python train.py --d_model=192 --norm_place="pre" --norm_eps=1e-05 --positions="rope" --rope_base=92000.0 --qk_norm=false --init="normal" --init_std_qkv=0.0299 --init_std_down=0.00359 --lr_head=0.0288
Each number is 500 + 25 x the weight over its row's rms, rounded and kept within 0 to 999. Layers, rows and columns count from 0. Numbers have three digits each. The size before them is the row's rms in percent of the matrix's.

# layer 4 attention query, 192x192, rms 0.103, rows 24-33,87-97,151-161, columns 64-127
078:504472481487525500500526503499509522467482483487518527469468544489495488491445502509473511498502491562468539489499490502477525546506465489482517452500536524501473531473513477539484504448497539
085:497496518518495485513464498505494554464487518497504510480498490443499486520461503496518493489494510503463506467492532518492501556475482495494454514473451483484504527561515555486479514502500480
091:543551513485507488452477494436452468503473530506485524469452457504481465522494480484499509507481477512496514545489509516484483501507470491465508549486502494524476476513483494489491496505503496
087:514513476509493490482477495457499532511472422474494529487535508509469489557494480460497469501469530501452504473483481490508494473469533492445464478483509543506469486543510503506453503487497488
086:477499520488517499466542476469492484504488495459481515503531482520490486477530505507538472534557496508487479474535483497488480510538501511452519512528521554499547448459519464522475477496523507
094:544473483508532534465544482504513479480500499549515495440537497520506526480525465491435482508484462518466502515470506489522492476491473524552526521526486516521520493500479505491454564501486499
073:490470489516509555469479528467538484490508487472489552504523505528508552511446505489476487469547480486449499489479482478483477531469534511493514507521524516530507512491495514442505488441489441
093:502476500500477473461516496503524502476514536497526478466504493473480511468497514548497477507525474561492443520509466514496499514528475494475511453514467493487496490484474516514527511511507512
082:479518514487500449485440481474486480503493459464501440484526479477481509543489539513532496498508544561495530526466483514512509495506524487508477528463501461485517504542503533532468506546516506
076:521546496501510502458518463499503462467525517530527494532533490506501484510502533489521470495483489532530493538484520519499525495472504484432498472515562521475460540522531472499501506535515536
125:478527475472502494542499549527476519525489491502506489532459514508559498472509531570468464439517522500506467490541511498525466500501499502509524456500498466475454480467482543468518498488473504
121:489504512503516526538513466528512526479487490490506525487493514466535509492457467515499496478497489529496546482506495489513515532489486537475488495472512522488476531474541476485488510485507547
121:503486484499478453543490517493490534485479492454525475463526495464477444518443465526490521468469479491508517505468512517480490541508515444496454521499486478470497520524496514491472510500518503
128:547555500517508508486496448450497486524469493530461527492496467516473491505495510494532522506489430501527506536534495484527497494498473460490571528498496486499483494519497467469500495505484479
123:528508513503499508481497513453524515509469392463482483514559493522490520565502462518485484485499541487483479482490462493477501440479497490501485454505506530500471480514497493537493497470453496
126:483467489509531476497540471442527471484516483463486513491504465507504456471510496496514468529540466498525490496496505496494494533509463528479484505532473567471533461442498500521523495473512475
127:537502450538500510485524479515511476494494485523521526488525493503506525512500512467478477502500472521511498483470508451548457442510455516526513519515463490527530483501478531494472538529495518
125:485479486506494521508495517465518478485487519481467577519506511528498499519449543449469520491526510491472501506511509501496519509479551524479536508535535529497508465500475506441539496498494476
121:528509469492496474442490490476533548457505503512499491475514502489456511453491527562501442506488469556504453529509488539483510472485492523506534478499469497515500469506474544504498492530495529
131:471477533452509489517453528497483480491524477486525485472521473491519534519511542543492522495525508522534504534514509543517526493508528497531485533486493462530557508486464508475518505494495515
130:543529473490492507498478470505473469483517524535528507506521509504509508510507502477505485463473499507544512519483527454477509503483510463478472470538551522490462527506532497518478517510493531
086:505480476502483479528504499460492509529488506502505475518490508467504504543454513474497476499484483560498521481557505538481509520511510515472501433565463492487510529526442483526502473506495520
084:504462523477545502513505464477514482508514502479484464480481512517540515505471484486452476543500471495491528461502495479513502574493515519474478533462524515468549481445496552502486517498527494
079:518488530484528498558496478499459484447478486493534492484521487508461527488489473529461484526477512507515510489496516490508508497485547481489476487510499494464552516512462509499492515462501525
085:491503491513530502478495519503498531519494541504464467503460481469474506524498522472495530512454502466485512426455510499507517492494514475535538513484472441515478523503514475494492506504505515
090:446540505445515485487474537484500499480468466455490507516526498481488530532492445465481469526491511507448493463512463512479477516502534516519478452493488513537514513530432514509487488474475459
089:508468513446490477517536480511473527509504503505499492490509558475498524471508508481528449506479484453478426448461524524531513501464470521517517516471472505462540505467535468549518542508459518
080:472508463466501487514499513547492506462527514507522520490508463510494493466563450490499486520527505467488482507475517465486502511507489558510535511513481495518532492459490471502459527499493486
079:486525443534507484502518457494489519484475490476510459516477506510479486510450504491478559473568520460498527516483473510491513496525528500518514529504523443492473516518461487488515507528459497
086:519470533505491495510511489506495518448493534485499486484495510509495516510489491495519486477536484560500512501481520469482526532485490519510496481460495541463503475497475495487528543480556457
085:490492497521531485521485527488483495499536475492502515521500527485478538503529513494503504474570521532552484483512516539545547476478514443504466482495538475525533493518508524484448487527502507
076:527483507515494495512487482535472473528464492469489475467552497505526493483504465512557520495470508519503520461484516440502495424491529518551481508502528496540467555502465477498482500465478498
# layer 4 attention key, 64x192, rms 0.11, rows 23-33, columns 64-127
100:498488495505460486497460530533475482498484503501524475489482503486476465519517509494521516516539470489500505514522546498547486524523458496530500498509480477510497489504544521476498481512491522
098:491476512540498510515538453495538499511518504454540511478499483508482519487454487475481505466483477492476465499500519525499522507503517475512497515485536493520536475495553512467466464511511477
095:480485481492480448519490475526524501473515502498529537500503504550487499541504512513536538477499489461539491516531500471460510483510517478493546497482480513486544468518474473490507475512538544
097:479441493506511542520462484499489488487513450464477475507524488515492492546537528505475491489491521499478508496499479481525475538507425465480553492531476504470530478494496450482509521511499477
097:496528456482506493485481459503517509521515480533491516513511490515542538521448497509477490503520499461485470504480432479512547502495523486483509523532491521587490532530478529538516523489444505
102:464488517542502506514505505507527474490497455496484526502512502566492501494440531487501512511516490513490441481509531517519541506529514498483502476459481503430539518471508508468526516519467449
100:491506448501468472486499514534533534523498519547523527511490496552474484521528531465476468470507538481526497488488522492515486511559516526549501480529497512516491490458511483500513541480484497
098:504517509508509508478533495500469502497456508514528509518507495499527528448520507491495517492536518496464520493504493444504523487490499471518507462474511496506516509487470514475487510472491543
099:475508529509483460476474525492516552475497515488505522478456502484518486479452520515520457494473516448534499485496531446524501510470479543471503495494484533540475474504481468522480500492490527
104:498524518488498525460488560490484530496539512507517519503478541522491505514495492520508504507525500483508473508487491537512539518498492468543473522488467465511471481525524477482507499459523514
103:510507513507493492488500524503515472502559490524440477455489503479506487502483509512506487473502517530483478483520526452504462518501472483458497487523517516501552493509471508550507514485474548